{"vocab_size": 4529, "norm_place": "pre", "qk_norm": false, "init_std_qkv": 0.0236, "optimizer": "adamw", "warmup_steps": 431}
Each number is 128 + 24 x the weight over its row's rms, rounded and kept within 0 to 255. Layers, rows and columns count from 0. Numbers have three digits each. The size before them is the row's rms in percent of the matrix's.

# layer 6 MLP up, 1792x448, rms 0.0381, rows 1389-1460, columns 192-255
097:099133109106126102111107169186156130114086110118140117108109099163089139161149150170119129138112112100156111134112160168124093095127101164130161134122079128134136118155142137111106158143091107
103:177070170096140098111164088140111147124155142151135128143115125097151113171119101066145150113160135085146145120160104108119099124119097095099161126143102121148172143147150122117109137126146150
096:117076140111136133145149155118127149136126143093124097167092129177111165119104076111148120157125115142065123102140088123144148138114160157135151113100139100134136128133129112093099129144087137
106:152108130156110159127097101142130129147113105123164151184105118135137106105141103136127124142106087132139126178107153139096120118142135132124131117110136156124160123163121164166155123147173120
100:151083121166110109147145129110122135130135120153129133153122146133146120083130110159141116140080094155154101122148129171133147143136136163128141138121152109116139136100078120137099130116156159
098:137154111132135147134164107139107129142132137119120148122108127089117176145091132154128174156170128123158131103075106085137154124113115096159120116117136127096114146087181119132122169135138132
101:106137150166101115150077107127163118105106124150156127128125112166147128156143154089142088165135111187139119126102140121133170103106120159134119151116135134136152115143111124103098159104146119
099:151164156088100135110147151096137140129106086099148132113149127146152118117131140089118102154103176174143144073176149140097150103094104135112118147153133147169119177093142124111133144096102122
101:130111117097127117129114155120157103099114120104149113113089139119135140134137118123110129093101123171116167129126084133144147104082172089097108136155131104140081090129146155096148137117147158
096:148116090153132097145101078126143140162152127092160160112102161109076090134125134138136172158104146137145161154167157098159160077131120160132157111119145094166109104124201114143117134150176142
102:154120118122124159120118089129135121114141144123120174112077073156128159162086082130138144131153140127088108133124135143128091099135114124114148114151142108147120151112132114157144121142083147
103:121120129122142107168107125125157146167122126152163167118149107128084145175141139173123092161105099135093141139153117152113115129136096119186098105097147155085126104093151155170174127167114117
100:130103128135119129127133153115143102117127104095093116134137118160119127100151106107150118137160073136141132126129107144111126102124123119151165165106101138064136128099122145153160126089115111
098:157165170087168090107164172067141111134137184178120121151121092063151153125129162161128123105115135056087130139169083094156123091148144120153078156132125125160131119145150111100080134146165158
101:139103140149143146144107130154099143125159177140092172126143107111164102131114120144083138090151107110166144070087093101096119095117065153105092132067129164111137117132133163132141132139112115
102:112154104134110152087109162096101131123086121115146096120114138105119119149134141101156123072110100091120092135152128144111138156153099118139113119138149102181172153117146122156121134105150127
104:102140111129144111099094165117150114126153105108111157142112157119114122121178101140143160143118153164134103155102116104138091160131135135125139111168113160118131135100125117131113102166167135
094:117181148151130141158179112121151161097099154137130141169152107140126119152135152091074159123137121162104142100146107095114094118134117158097060151123125146086139100157111141082133128098115155
096:113122103172107091146104161114136126098122125134150153122111133120129135128126098129159141114098106107110107156127160112116128104116123184148161136130133127122141144126130150118094156162151163
100:140106127128130128122148097104124113113109144110107143105159107120148112137106152116094114160100128089139153188127144099168148120118144120108121088140108162116129123157128135141165110128121129
096:105139127136161097116103120093121108150178137105127109104112143104133122142107119108123125139114089077152118151150113083131098096166125179131109109103155092170133118170150168144138097178131135
099:129110092121139099114100104086110138132104146173138134086164137092152138076127137129136118130133140119163101141152152131154164134157169130109128182105133123097126129157176122149148090156144131
097:096078102097096139129146114118093108138153147111164071112114131112151151105109144136107112179130136106117141146108151124155122144131096134080160126109126101166108061107152130136159100125117111
099:152125109111131135130134123115158109116150101094150097158110131149124110160100101082147140087127145107153131107109124136180193075104155155141114178148095137077133087129121069128113139096165150
100:131125162173111112167148116080115121089115113119194122103171187148152121159103141128117103123102102149141132109084116121101117090136163150107148145133151122150130105116132148147120107151152151
099:101122159141132156170122145146110166126114158164122099114123171131114095126125136166128114120100133109115128119157163140115132168119117107124158134138184097164120143134104137158126117152175133
101:158087146150103115102107113058144137118130132103139132094121100091164084114116146141115127154106116100121126153136157113151128073115097135145094139116149141114133141099116108078138144112110128
097:129107088084154123156159124152110116105174137098131101133156151121142170177138126149133121153169149118166143153151094170101148107132105101124136106116107109106114105099163171151178094106070139
102:182168105137110085124099141113116101120137112096099128121089132101079135137109101149110099091139095129136121157119136145145125115135098170115114125109124136122159117139128129103111086169086142
103:126154092102145152121102148099131144125138058185150154102098134110122159139117122107128140126085137139136113116092137104104125113105137145110165126106136113129115097116134136102111114113134121
104:129155142184121152151105137100114128134116100155096091104160114098082136118151053113123109129089157132124112092188124150110140101082135163147172142158111121127123094122156146098156150106141118
103:135138124099102104156142162119138111156143119144156171133145111117130153134126142101138154129111075113178085099122098127123060114170160152159116119125125118125107142167162079159141111129166152
107:143125115138121110129133117089128151110131091097109165110087156130128165126118119117164081077126098124115110129109099112094069116107091161102103171131174135138116110120101135132107118152132132
098:127142111121121150151099114135150126147138180147137087138131094129117175083147125165165126168112104119118111120129143136174075154098131113091126132062086145104113086135123098147108169101135119
103:101118057117136140132123155139087167117095141102180133111111160163115146171101143149140113168140105125147089133090131149140137109141125088135123184126093130113102140127139102129160116129093138
098:134133122157123168123160132143115103133114120160131155127093119159141119127130123102154126134121142165087095109168167112130151143122106163183136151126155127113174132136133153103179145149134105
102:133104134111161127098139119078144117111135182117124111145166079152142085174143139117138140120124103155146155148107117153130130139139120160135104107126151140152134133109155083101135134157121150
096:145110143074136089136154132120128151115132104110145120116123142161100089172139138118138105092105108110134163114128165143128097092176102155111080098101130146100142106129085106121083112151126128
097:125137103133174122112117170150119124166167126153082102115082143105141142130142153115108071106118098188125105141111114152154112158094121088130125120121137142107135125119127146137166137109116115
096:104138144109125154176171122097130139108175122138183123125138125106102112160097144154152116130087156090158179119092152153128104070161091101153111133107129140106111092142106090146121157152136152
095:122141132099117129132106171107141149089104156100113135120171130132071126103120127150136148142156185078095118133109120155129142158086148152134127125096121131089115103127089151152127144107120121
098:167131120132138116102144079159123119115134120141141114124105075134099090120100126149148167141139115103086155091140128115130135130128094126129128083142132108123154128094109145072133120115120133
099:168138163134117173137089120154147139120140139128169148133141135109110108128140105070109154154144137145094085173183134094122146087119127145125100122135092107110103158126122123122101146127105128
099:125112117123148093089131134159095098129098110112108127098141151120107125092141112130096115100122131154166131119129089160109134121147134147176135127133144147131106108147126105170107123127134130
098:138141141101134149134165126108107128082138139168127118111142093163110118163141112117155118154106124180177117151134112111138118131117126163124104106123133133155109116159160115173137145127125143
098:162094125072167129094124111123155143115123163134111150121121111143156152124095093142144129132120152131093113128171136191135133105108097115138114107160111118119136121149116079103178100136105128
099:169159082147120138174093111153118171123118141148138187110146126109127155132126112171095148121102123138138127095156133112146147150160120159137138149143114087137125146121158187087108126128176116
100:108168166124112150126120112153114135136100147103102105142098126096158122097145131127105151183136121120131125109118138126115153097186105140143105099152172155121140114139134098110087136084135188
099:134119125152098159115122154144134121133105144163086125119112165108097141123107151141087113108120128091143101096114088113150129047120116149139141142103141150152128136084178110116161119165144125
097:152124094107107159092110095106114128104114087089158170141172132116137102154129124129098101188141162129149091134107176121155120123086113125128084080115133142138113097135108093147107118135167135
100:165107114142097174157150120131114122169085108124151157147101101104092122116153131151172104149126141149131127111105131085139111156109121114102134134148124159125131103154119151111152103153107118
098:123123169168133159116112153095136134104098137125094124134130140096128134129150122109176109091136154140140147105094180110082136165127139122108098097162115178111108109128112123101149111055118104
097:135126093142129123094099132096102136087167139127117138127112134114136119142118120148116147143109156139143091117118151119170142092123170179132104124132114131123097110172140128111110140108141090
097:134144147143090071151111120136134119108090125147104136108147132106116125132102134075132128107135141144118151124092142102109156121144145145103158106093093139136116155148108170131115117118100113
099:133117085141111095117095122105149100165143167083160125151130079124099118129099103115179143131149172153141107136084161147136126163098131117108087114118115127137123154125085133154084128082164097
101:129171115150092090132145126135122159141136140137163091150085174121116140107072094133136099109100114138155144097147123143104146142148077140132101143133099104134095138097142108127136101098158142
104:111141190109145097102144124095145129131123120144100119129104139137144104120158101117111146173139123124078177076162104144146099149125155101141154097104138141120089146121177136096106069114115082
102:111127142125152149147114087163146133134134118088093118121172193153160163120113141078105131140094116097134130091160131120105112142140108133162123147165076100146133124116101119147139147139149147
102:145091140125129158114096106133111093100126130131175165162121091123140134164123140148145117163142117148152123133111131136107162147160118084137124090116174148142129086161106091152108141143153149
099:138095112114119121113120141173106133155173133179106151159133086108106078156132181084148143113140101106099142129107102100097129115083135098123143118099098098111099110130089175129100104121106129
102:123140121097158121134102085159117099153122106111115082162122106126111150149114100099092168114140159111136149133166153165084156124148102146137102128120117165159126148132161067128101146149167125
097:134087107126133097137146159145072147090133155096124132108116147137129125124105127096109116133139161136117138096137155110131114133129126141069131082100073142143112115112133122122092145097106120
101:129141144178162117156121118118160194115154082156169124153120134122160119174181066158128121146181130133104108109095092082132131141111162151103083155141132161155129159118152130154160145146136146
096:091089139130109112089085090113116177146125126128138172174114144100125105145154145133124174122073120124128087098113130109111124138135153150152146162078157123166111133113158160096116133092138090
105:134120109126151164120148124143118138150088068121153120146127127124135113143121118130120149133157138111107124136147191171144152128157119135113130097156126109082154112147104097161127128129148148
095:137169141161120143135171137132153114135110123123081117131122139125117095127128180193132104104152079119112111146119169138153154112152095128121087198135105140134164115140162179155153079110116100
098:120130114098087126148115101141085110162165076119166129141117121105117165099120160126140068111125111123135135167083128186135161175094143113122116142095135127113160136149139114148133109111083086
100:087098112152196115161125171114090119152139129138146111121100121128135091099107104113135100153136096124124149110125127127146129159169196134157107132117116193166117132126130107139132090133137139
101:142152122157089130115096099153141100142166128134128159146128138094084138132147092140129073129089133165123167143122137107084158161095127142161146140109135135146137151136113107107101106087115163
098:157158106165176134098151168106131135171127152148148138148085126118126109127109141115113137148137132125100146152133144138129163142137095172167145114150112075154149106124124111126128095117166118
098:115115115140157135129119116131166120213157157111144159153139135160126135143125139074149144094108136109134089118115200129130128132153143158128157096110118125096074137114130133135167116148141145
103:099168110114125150132128156137142131110116108098173123124117109120120106116152141130138140171161144103108107129118092105109126119128112098141110089131163073111124144090111136104122162178096099
# layer 6 MLP down (transposed), 1792x448, rms 0.0286, rows 1389-1459, columns 192-255
097:128141135122131135126097122135160109113127175121128074138115170120115143141116128103129111145117150100071134103152108130136135122140157112157126152111136132118091133106157134157094123125157112
103:147142156087114153131108139108119159150135133132140125144102133084129103139123128103107142159152142101128121128114097120159109143101142086097105117108139145116110156165104131123091156112123154
094:094144120118154143064165112114114116055166149157081166140151120084121125116126162158132111109124123151134115136171143125087131123117146124091144070139123135148163070191122132130152091124146113
102:102117122106117139132143094138102131116150107155119136118115125149123103150148118137112108121139130090129180118079096108124119088161154144127128096109116100109139127117145091155138103145120132
097:150131120100141086130103122132104122145115084132126125091094118141136113155133150128106115139151127164138153109100104146139102139173162165139101123160124121116122146134152144121123126182145142
094:148154081105145120099157142175108184103152157127142151145127106150148157144134159097108165133137149163182134120144103129163142120113159115130126119155118138146183162108146145114133136134110127
105:171130107099109138130185079139118081136086136110147146140156140105122132123107176108134139113186173102156147127130121152151128171087131093146155158127098103129090140146121127106122115159130110
099:152119098117126126155140099131126138127095114139127104159103141181147114171122133097123126094109092156165143138092130118125136113117169109103071163144116093179144127129123144127149083162143103
105:143109160145127091097137117125137089145113118126090123141120087167123128162187162156131135124149124128152136152133089135108154134139138134123154160122150101146114120153107121136147125132108110
097:133160167142102188167132154147124092100120105085083169123127108116155141147094114135104138083139165116145132092105152179088140129071147133112183138138109111163157164118158132140136167100174136
102:165140133141158132111102125158139114156157182097135136124130092175116161130151136146137123146113144143188103137137091132112080087088109141130129135135122108112101079136115136118115064141137135
103:159121069155159103138130147156162113127105129115121127113104109131088153136125075117105135108075165118152126059103143108127138158156110148165133083137169126123136109120149120114118128117124147
098:121136140165141100112126107164099121119093094156089115132118148113154117158117148122151148111150112106108120131081117113154171143099133158128128153113143117138105114121151128107086080135145133
098:153103137141129146068149179144144156135134126130128122129092158131164093157141102148164133124130108174101070104155140129129097114125161117167154131124102129167135162100138105154096156129124158
099:136147105135126138106140111141144115174151176137143117136139154111112104121093157149144129120151134136084110112130103189162136106156134127146120113155107117136116129125135145153140140165143105
096:132136133127138135110153105151160122140070132110128134134132114112153107128101122081124135134129131089125118149117107138152162114134144091108105095139119128084135086148111114127146137145178162
104:123139135152127140165138143114141106105121113091119106111139139145162135133122086118132119104139115170164074137104130136125152117123135126169146155142122126165121134150079166140115115162149112
095:115096148121119109105131086128134150108137124114114134086133141082166122126119114127124098109124139131159143143117186151161143118118105139104103145123103139169137137113177114102130161114101129
096:153113116188134149120092138103135153096148108077134138174143103093141153172138142175120130141116156138154110137121142184103133132126137145113129148142156158082116152169135150113184129116114135
103:106124094134127137144110128119123129139124158176110126123188097124123143134136129151106108136093132091147153138068152169142144103121103136106071109119130156107164140160130136101107103148130103
092:137142116131146113161166148161145154112109138103132154139097119139145157124131110134169160091123139161108129110137130145128105085084108070127109108139098173115134138106128139128144136145153114
103:147135120103121076136151119124084138128122124098148126165119159115153165168119109129167122126122123140118066128143114170164130112126135148139121079081120124156166137142116094161120095117146157
094:147124111120126149131120118169181103098111114188131150171074146153119126138143132131118098105145092118099113080142133103135126142146158114128107150108132141123118112100153084150134124138109111
098:154155091143143189106146110132142085124181088111116139105127139132132134124118160121150123135147114124123105098103081098068140172160109106147123097119163112118167151146127128123134102155120112
097:087103124152143101104128132126100113112134132158118087122149109139137138131099125155141104090155154135114168135147132122167123144123123121125143158144145085143080129117144117165132138124165155
099:111141130109156149126138149136126060100121141160136169131091133171136127106142147096136129124110131125127157145101118149168111139150140136094142139120137089124161164132147142137103116105113126
099:143118077132139111105160163124113162108136147086143101157140122152122099085121134143108109122105091129066104150108118079157147121161108115127130130141133126154109119085099174088109112114135126
095:085124124160167104136117087174129150143126108134138086122128123141102135057160088111158124139136132097100123125131144137108095126125148112117113150134091167131127130085097129124098138116151130
104:129138145143143138140138146132102121138141168119120116139150127160106137102114140135167097146132165129145094133117106143122116113159130135139136111127162099123149153122129125104096108127071117
101:113155103154090154138113126140084107114124175149114132095151115160134119154130105094141153156171109102115140159112132083152131117134131160170185101151139082127138128129110132109130122117147126
107:149114131154133129108169133119123124159128113111116182110109134115143131122118134126152145160126126121126119159101086154083136144114125132109157092127125126082095121122141159133113131103097105
104:108134095127164123151126127124116130118172111107145157160176098112112106106118161131140121165108106140143084140111142123112153112147160128122098089075147152169110138151094152165147122142128120
108:131148143138127115114128120085157133135092126127121124128119122134151116126126142167108087184083162120095115168100162131131095184139102112106128154144135119165109147119143128118134108142183125
100:128163091141096098138119179126128151124094126089105127140165137081165166137117107125127164136126097133110154131145111156094166114140123091128149127159121133135179161119144127115156095116159121
105:082152121115115129142169099130108176159123122118122135109140145141124134074121114133157113118069133157121128108147137188096140125114151171122148093138124123122153133129180136146135105123137140
100:088147159127128143103158122151126140136135146150149115104099110130145145087105147175134110121168124130108150134110142136101125126134128126138138138125169142155156121129166123126156112174162152
101:104158137149138112109074125133112157119128126119128122117115127138091134149100141110157086111119110150105165107122139123084129164143090113063109112110121112177167113178123129114149111148159135
093:114114117157117148106129153093148141106148122196138106102124111121123141123138145154121152106149095137082123169167113148121108156118107098117120106126152093094117112131096149115135131118100122
099:107145145144131131106072137166099116130088108121130112158105108110110113093127156102127090139108147098138126109130130120117133117126127114137145133112110104182144107125131118122084177097139119
097:155140120177123111120122156114164146139133134133195154129163158128087122115127137141159159142095142131121149151200167140155102154147102114096124116120123141147140149138133139136179119100117107
095:136179171126148106137133091108108117139133104141182123146129091119081108150132131167109111126112098147120102114059154139092122133126105124136114071118095113078077156149142140099160117158104110
101:123138148120078070139142125175147158126122150126091145086114140109121123135135134132137132154146164147162164112100120159101092101149154113167135087130095114134099153170133087099132148135091173
100:117146069089105129130142117128170128164106100147114091186091119169121137175100111132141154136128142085107112133103125093158150102095091095131131120139148171118164134178127129123123154140106123
098:091155206137147130102136112138152106147103144141079124128124106138137129115130112111128134095137147177124141124138109096145114072101135109135185155116098129123116096140093127082138111109120167
099:107119116064151142119186172131109133187178115072145151124135130107148162162117100125077104130116123130157059106149160114096105160134154123126122118137103143137119099086118139115092141146157131
099:146148117124113130089128171137119125107127096099139110138129125125103141124139117135115132130121126118138118072142114141151141132121116098108191114125133118149136123120081125173087157081110135
101:115139136126099097126113129103136168141112144117131135095162173127108142161136135093154164106125136165161096153115096139136171107154131156138128096164163143170155124127097158094070119104132131
098:120153144123121123136102112164150139122120152172170131123118098097117108094092188119147125159096077129128170145139165136108112115120133159087125165122132113069146134151109106119177117139120126
100:189146160114142119146091138106150140124122118115136130113131102129118105159115111104155137114126154172190113157105129137095137105130130142145087144150112151118115128128151115123128119132146135
100:144135104117133160127129103123151141109140148145132149162104117141107122189126120139142120148134066119095115159146119106125144133162138136152141129155122111105083160093164121150136106130155113
102:086127131138140112128150120099122131110118159122149153160108138136145138112082146077110159137170162128072148098115144146097184072140137125117148171119127166119096124080099109147120146167133157
099:177155135118133167102130115117126162160153145140124118127119135173119096139147175129162134123130134135095113150134108098131139146119148105091119148127111155173120141119116131088118129157115107
099:121148105134138146106101121132110067105152134126153126103127104144174130141146139161139167174112095170093121141126129121084119110154177163132132116156150144117085139149126110143152110112133120
101:092151121145124142142109182158176151143131089159142108137149112157149141116096106145118124124138125149096117139065150122128113127127139153150137134137116147142130160127126105107130128098103145
100:131135156119139125155120169153149132163100109109122118132078133127096167108100110087143116120110092119158128103137110071129106128122139123111095165158123134119123109130154140132127188174133085
096:147120129081120155142153115106125140110168107114107131139128135119156126141107124130158108153112118144141133117090071141166158100146134157107151156122125128130131110102149110145141141097100123
106:159142125188102117119128099112165137163160118156080093148127113083152217132061144086108153084097143127138153115182150088122109115119140147135116115130087164166133115125088131105140095131138139
104:137145161112130130126123119117135136152100092132123129117097118137083107112132080146092152113122143143125109096115132153133133147156161129123164182129130100129122146178174197126155139135126102
097:135120124151161131117116139223128120131122152084127100135134153106118129151131168138127110175147142117081140121122115120136122132125154151093135124124167148124116136120117161118138145183149142
096:127112123142142137145127118100102199124143148067121140093142146095127126113125106198145153087109140128141139127109105159162147161111147123177087136128122173108100135134126087127144144120131111
105:156125137146117100130138130132154082138171091132122137177137111144140115109138151131161109124117093155123108171132168172089147174100107172136134125086128117104135122137091093108131143099152137
100:169174166155089169113134114142107173130153133132126131104123133139175126133123148134163149099143120158134147119124080105116117153132193107124132160082118087135146103126122113101133109125098119
101:109102117127114146117096132153144131140193095073129141146117139133135130157122091120129146131091159125159203138151118126117125080107112106139122136121085125181132154176132137113153155176144120
091:160140143114145097143142098134120128140127098118133106118141104139133152120101122125132114124137106146119164141113082156160162096088112118141146114121116138120127107096155120127116083184116125
110:128137098166125166126148152116161141137117111133116107116124116109123124131127128144118104130130125120099135113079158137126108158099123106126134154128106121127149155096147083096103124158163107
100:144147100144160124144141106138114115112122119162127087073113116139119076111114162136084112147140053095095123153136147155119130147102143131075104120154139118133131121221078125148114136151134148
100:115105138165098127134140089105132127145107164142119136125136070151104125135131146126142106132092116102135098153114153139169110091147096138156094097111121113153146117129041143126125131122161129
100:139134100121157146171110127138106125082106155158130133103110121142147163127162118154139099142078100134118145127151151176190142128129127141171135138145088146128123162146160125116121118158124140
104:077146137115132129114111076110113127141117102109092135113141133156113099118181133154138129127149149119123150109122104186122119119114129100098129137115108161134110142146088154116111104137122114
097:110122115115108091136117112122112100109146145115137158094112147107100125111160175075154144115147153109091137138145088161143156107148069119130138137129148096097122107119145170125100136096134125
100:135110142162138158082159127159167112138082137104101137110133127118142147127120122111145073102161135127136085153116187152141124146124138156152107144093108159102085130098137121147088170140127140
# layer 6 MLP gate, 1792x448, rms 0.0385, rows 1390-1460, columns 192-255
103:142179109148114079131132128111149152121130115130146100115093143121131170130099123094125118081149138154095144105099126131110119089122123160152119146133185102102120140111157136144105140159139112
099:106132164068115149113162110104118152099115140150140094143145087125133116130152152125095149136143098139149119084130130109124091158141132134093115116120125113136076087104135119112145128091108155
100:078143113146121111093189147164137136112154106118114078112143125121104157199166109144127120086107145110135137094108129132168139148113154131120138118144096108171127124093148116109134116147101160
102:144134119149121129143106121100098180095148131133157102131110124155109166112143126138130134127111110175125098128174073157084154122068159148100131148134143142109092173096135145123119143118137132
094:138136115097129081096085124150151156104152157110125112132118090152163118135169140097131148109096139097124117164150113147118126136124137155109108149103143148118124146144127129102141136140087134
101:140138099119112151155164159104111126133136131133130105121100151108125111120132133119125114093142118148132103172137150071145136131129097159138074130132137087130147122119142093086145120081122110
097:120096136140159129089144130122137149163161116152159130106136093151116128175136134109145133147114132141071122117122156148130147116091114136104146121117078123104112093128095144131125130115131111
105:126167135074141107149112128102117124071156096125160149141133129112105124100150145118129209145165111073111153121082136139137147118127139156113132155107133096077129110113186155142093127095080151
097:101149159114136092146084094137093118140171118119168130149056088143123137087153086139124129096188151123138131125083130116099078152100091131095117128129167108113139122141130116140145143163117133
102:079110142125145132125166094170115115125092124140129109139143126158113129137138118145125128096136139114140141104132127091151142147093101080104114094109142150137146117109110095111113138099124131
104:093155109131130146146141106116079134117130123134110118158078152118134108143156143139091145089147118179137128134113166167169134173124119130100126148127137118125131095144137137136098111149139138
100:133142125131104162124161128142136090175153105133137139097154154128115150069121099109152154091124095091097127166137136161111105108110164102112150128117117114088142124097162136095163111116110161
104:098122083115139102141124099138109131133152160158147113144143144117114138147133143131120099117104128134126087156073134114146126123091138175155149115153159119094101130099105088106105116156132135
097:113144127114099110094153142103112153127110138149111113154142140138094160153127117145152119113156070139133128172147107123094153095158129137096142137103126146107151114139130102135152157137123153
100:126151119115124142092137106123137109120114161107104159130119141143120123112163152160137132121117097202120138143145136114133084125091100068136106175123109162105135173129138132122138134123098135
102:094145129085115121156093147110162145115121142097125124156162117131141122093147105079142114128137102101112118148118166132127142099130179139158109113162162141156143118144111130102103153170128088
097:116132121093158102168159172133134171091119108145159149132122145159142117100143175102131140112132122089158111097102116132067129135114135137124138104118193160111132115106107126154112176090138122
099:143145124132154103157092123105121148125130121098132175115100081099111104141107095155141164119131129162141114154101126179096088113178120189125097118132120116119131115136123154123135117109109112
099:085137166123130115103143143095117108143145090148157130146116156130107149123113134162151158128129146084126125145159090150131133124124103122101072118111153133139119126087098121117149136143093130
100:088124127157145142080102140082112152118169094141114124123107097093135126109158143141126097111143137097112147109094125165092135175149171117138096159136097096099119130135136095116110141129101118
099:121161143121100112177116113083129111123117109127136127092105131188124104120140131132132146148122154125129109142093106126161115141126132136159115159162135108114121090158098151144134151128118113
103:152075129116167131165161106097139126076137165088168079137154117133137170155120146116138108120159161163147153091143118178121137144145178094118101139110102130099131088143115104088144150109077137
100:140140121109125110117213109126112124122113087130125151122170112117109102127108104091106149164121094131110113175102146139103081147135150099146122138181131139085168093132154139158119083107130127
097:164140155143117123130150105124137130090122106105111118165146112110116096145193119105158126121116126100122163157143151121164098112136142083101184156139145096075123145104133078082145115135122147
106:121123144147116152145166127097136124135138104090130134151131142144114147075155132137128153112131110146122158103137143143131127120140140097156140094148133142113104144096137103153113133136133121
099:137125158132105154136136163140112151113107116131119122174092115147132133161129112105142115097090151132127114117147162146150118118135148128098101092126130124120143159128107154156149139156134104
093:138095160120141116131126119126099143126129141135121124102091103144129100134136115128118093095142144134092086123104162173118138097143089126096191126161124173135083121101110126140129094087119137
103:175113126103108152145130153120107161095153106118159115149115104105103131122148118127137142145111111118174137149151106103157108142157094149134090079091140105102134099128125120122125148117120100
103:142127122141146111155137117167097147079133209109114108134125099105085139131129113141116158140199112177127141163125088127141084157130113127132114107082150139092124094115125135147080163114074146
103:155163119084129115144127140100130144109154151142103088124113082081146143114120165095141188085122121093108181155091144158111115129101119160083135100151155117146109139111105126132159100099124136
102:125152146154130125166106123130121102122109168132121139111063159117119113113096167146115131076093127151166133079111148147138106104140127093132149123130143098131136066094128126095135148134117133
101:140100133106129164105105104151155131124152133127190153150115124117058129108126115135141082118109103123150096176136104110103121123120158113166137161111134136117096150083130139102110154183100124
099:130146061108111147138105145157152150145137102129114157104151095139117178126122105074135146140114112108132165078099141108106101147133145113102111064120166097137136101151115093128136102166082122
103:132151135059076136105139111151106153104143166132143123142116158097118100119121142132130149103089141087141080144129100169111137142114139104102121142161079143149097126081153102116140105136131114
099:139138120133167128112146146129155157146105153149101139148141137136114112108140134131132180112102130149166147125152140117148113154092120120161110158141107138124150071125097132134138134155108165
100:126141107133144181179148107144127121142138137111144094133150084068126143141106169169059153144123130082151148141092092103115108122134107108103189142097140128092105104092105110100127137140123105
095:144157110102157134118175129149147154166120120120112143110121116095093125123175133111097150133133158113093122144147101141128164091074105132121147129139144142140089155099154121113148157125091133
097:138174151143109109136123133136073129169170095165141115177090134107121205163105152118136154078134162129169112136099118138102121117152128140128172104177135094131119121124187123099088160132104137
095:109145086146154154080113197116150116105091166129141153135097069174143110098131128103149133145093101126112134123109123095119119146142159116097148141133117142150155113107114154102169113140123079
096:128141134142129099147119101121136137160148145124148108173167165159119125125165134117162151137114143137145126157154133107116118067135178123165126163086114159125169117141057147143105131123141114
103:102143128156118130142110099133162125130169147137187135115102132157080112138146122107149145153163151136160143120104143118127145133101159137132115080095122121119144136095101165114094157144139125
098:147168142141130134116096088147143132083122174102125139141129142112142157096159106116124159125118107120082158143135122099127094121152133135142111092153093120137130128132182156141076112142149113
098:146125148140120161162153113101144120148177118097176099152097146153166135112109123099160091124114083128084126101144139113141109124135075083114136129161130134109079159097164111085119146128135088
098:138148115116106094128131122104146131094101103143119156182190156154168149140132164108126127114153094113150146117104161144119178131084118145106126095137080144105132196131143147124110129098179143
095:150127134106115139101132146105078176152175099077141127147122155084132128152133117110129092125119114122131081118151113172140150130109162105108149145160105110101133121121121133130135116137141105
099:117134164092124158092101133117139120139092081133177115186118174141146145084120115115113145088135143136166109124145140169148157088142152144160157140083153131139177179108129154083132118094095116
096:083165134132134122100098105153105159077136135092138156112149147156151133109106080108120112138173103159136135158125129143123179122090115143115127108101120086105126116121098145117153137114084139
098:147106147102111110118142112128136148110128134158114157107164158103128130151135132119089114145139152103182110096116127155083159109124121203159103140136150122099120136153132131134099091118074100
100:141127111110094134122127126151107118149098107135125145152091115177077100109134135110165163083157124130096116119147100132130150157062168143122179132160110164088101112130170157141167088104118175
098:116135141122112123091150118100120138116133121125135145132119134145105126100161115122129085159088104130085134153116163138107103150116116164087120141139156094110143102140103127176134119130149134
101:150134142106103107167091139117143096125121119154121114111149114161134123120156157105136119140120101145091112155072099112111126123118126108106135150136128170142158091142155111120119128102142075
102:156120123156088138093137073163147180152146120159146174144109072106115106108140122150149148116123126133123186137081119116115098103126181124150080121064146143098137138090143155108105101137107139
096:110136148119123149143176125087114152098120103121114156128114174139081137132108154130151146148155110127090151090126097153090106092166125168159150153170140105079154126101143149150119115137131092
099:122086154143114125130119106089077142102138125077100130099135100135091114114096138089096094153125101133154139164124151143132104142107110094093112132107121130149109158084113155102135134118096156
099:144113115084141170131149125120133128086140133106127120124126146151114149133122125074105119100172144134136099158159128113128129134141086174144189164140109142118134085129127144099146097178101183
102:086147105125135118092121121115128110129111093121120087116131128140135137085109147139118137158135113103126130134145141106130113124144095119138132149145107104126130091088136152121117154125120161
106:094094099081087144123113134095144099067170129124177111175127106103126150121139144112130117111105120108112158143102152130124126119117146094114077104111153150188119127111149156154151103125114096
101:138148087110172140156124118130109115105135110111117149174126131158135133140132144078153113095094108133120144180116097166122122166115148189128149133132104091116148136111159147079098129117108116
103:125151100131102119150091140143139100139123150158115099160126127125140156145167116122136097121109097137129136116147102102143124094158112106118119098127132160132138101110102153118101170131107140
104:122105135124143131133133126103092144138158128128148151138160123183109119175117137189113095114147127098139188157126110085150116189086145092113097146164157143120129119107135119120108104148113114
097:120172093140167153109124161136095179095128064097152138138154106157118104102125172151142137121151147103131161148141125128141129087176150144154110113134156151125127102149127155147137092123132133
103:093116115126101092137151123104143127139102098156113088117139131145113098133143148142136123107133099137171134135127089171133114140156167135115159135095156150141172181133133094152131094153146104
094:149133148151110134176106136060159135182111118138148121137111079152145108118129123113135149145122159126116078089120126119142110162097154128157095132135162161140120149134147130115078129124141093
106:125101126100144143100119124167155091121142159137118043144149111109107127171138104168130132124125126163101133145140143123143123147150160124099162155092143192098118101136103118133121149134096100
102:177133061128144171120122123180117144144115124107119078087133164124130153094111159110121114173134143163109129110128112149137111161121140149139123119105121131120122092167167168171120131099145165
098:118128109102107142155077142139156134111173126070138128120141141091159156154117124125124119097136083113114123120129149136104091146102132136146153129134128097130112154119110165185075147164079098
103:114122168082169154159107099155171126153098162118129115104114142124123154163107126151152150149130152137144143157108076108151153145170161114129107131123167163127124087123121143100139106134099147
100:161161131092160132081124152138103145099189137149123127101110132111139136097126119153072084183097162137136143159118110116130132156141137122098118098157122101145130143134119121105124164114125154
100:102180142086142112157124164091172132174147136125108153161120096160097164110137083138153109105171143131139156155128138169143121098104160108157170151143122117099135162149109135165130100116094145
097:126150119110139144126162111113139125145138098133130119106124112142116104121123096083075122140154149131152162089123109112118095115080137182103174115111151174131078118117157112115075123117122118
100:137122148135122138104092144120093115124130136139130142152102115111148111163125136109123099147150101126127130160133120174151156122114136118091126125143163111119124139114105135148136170157124128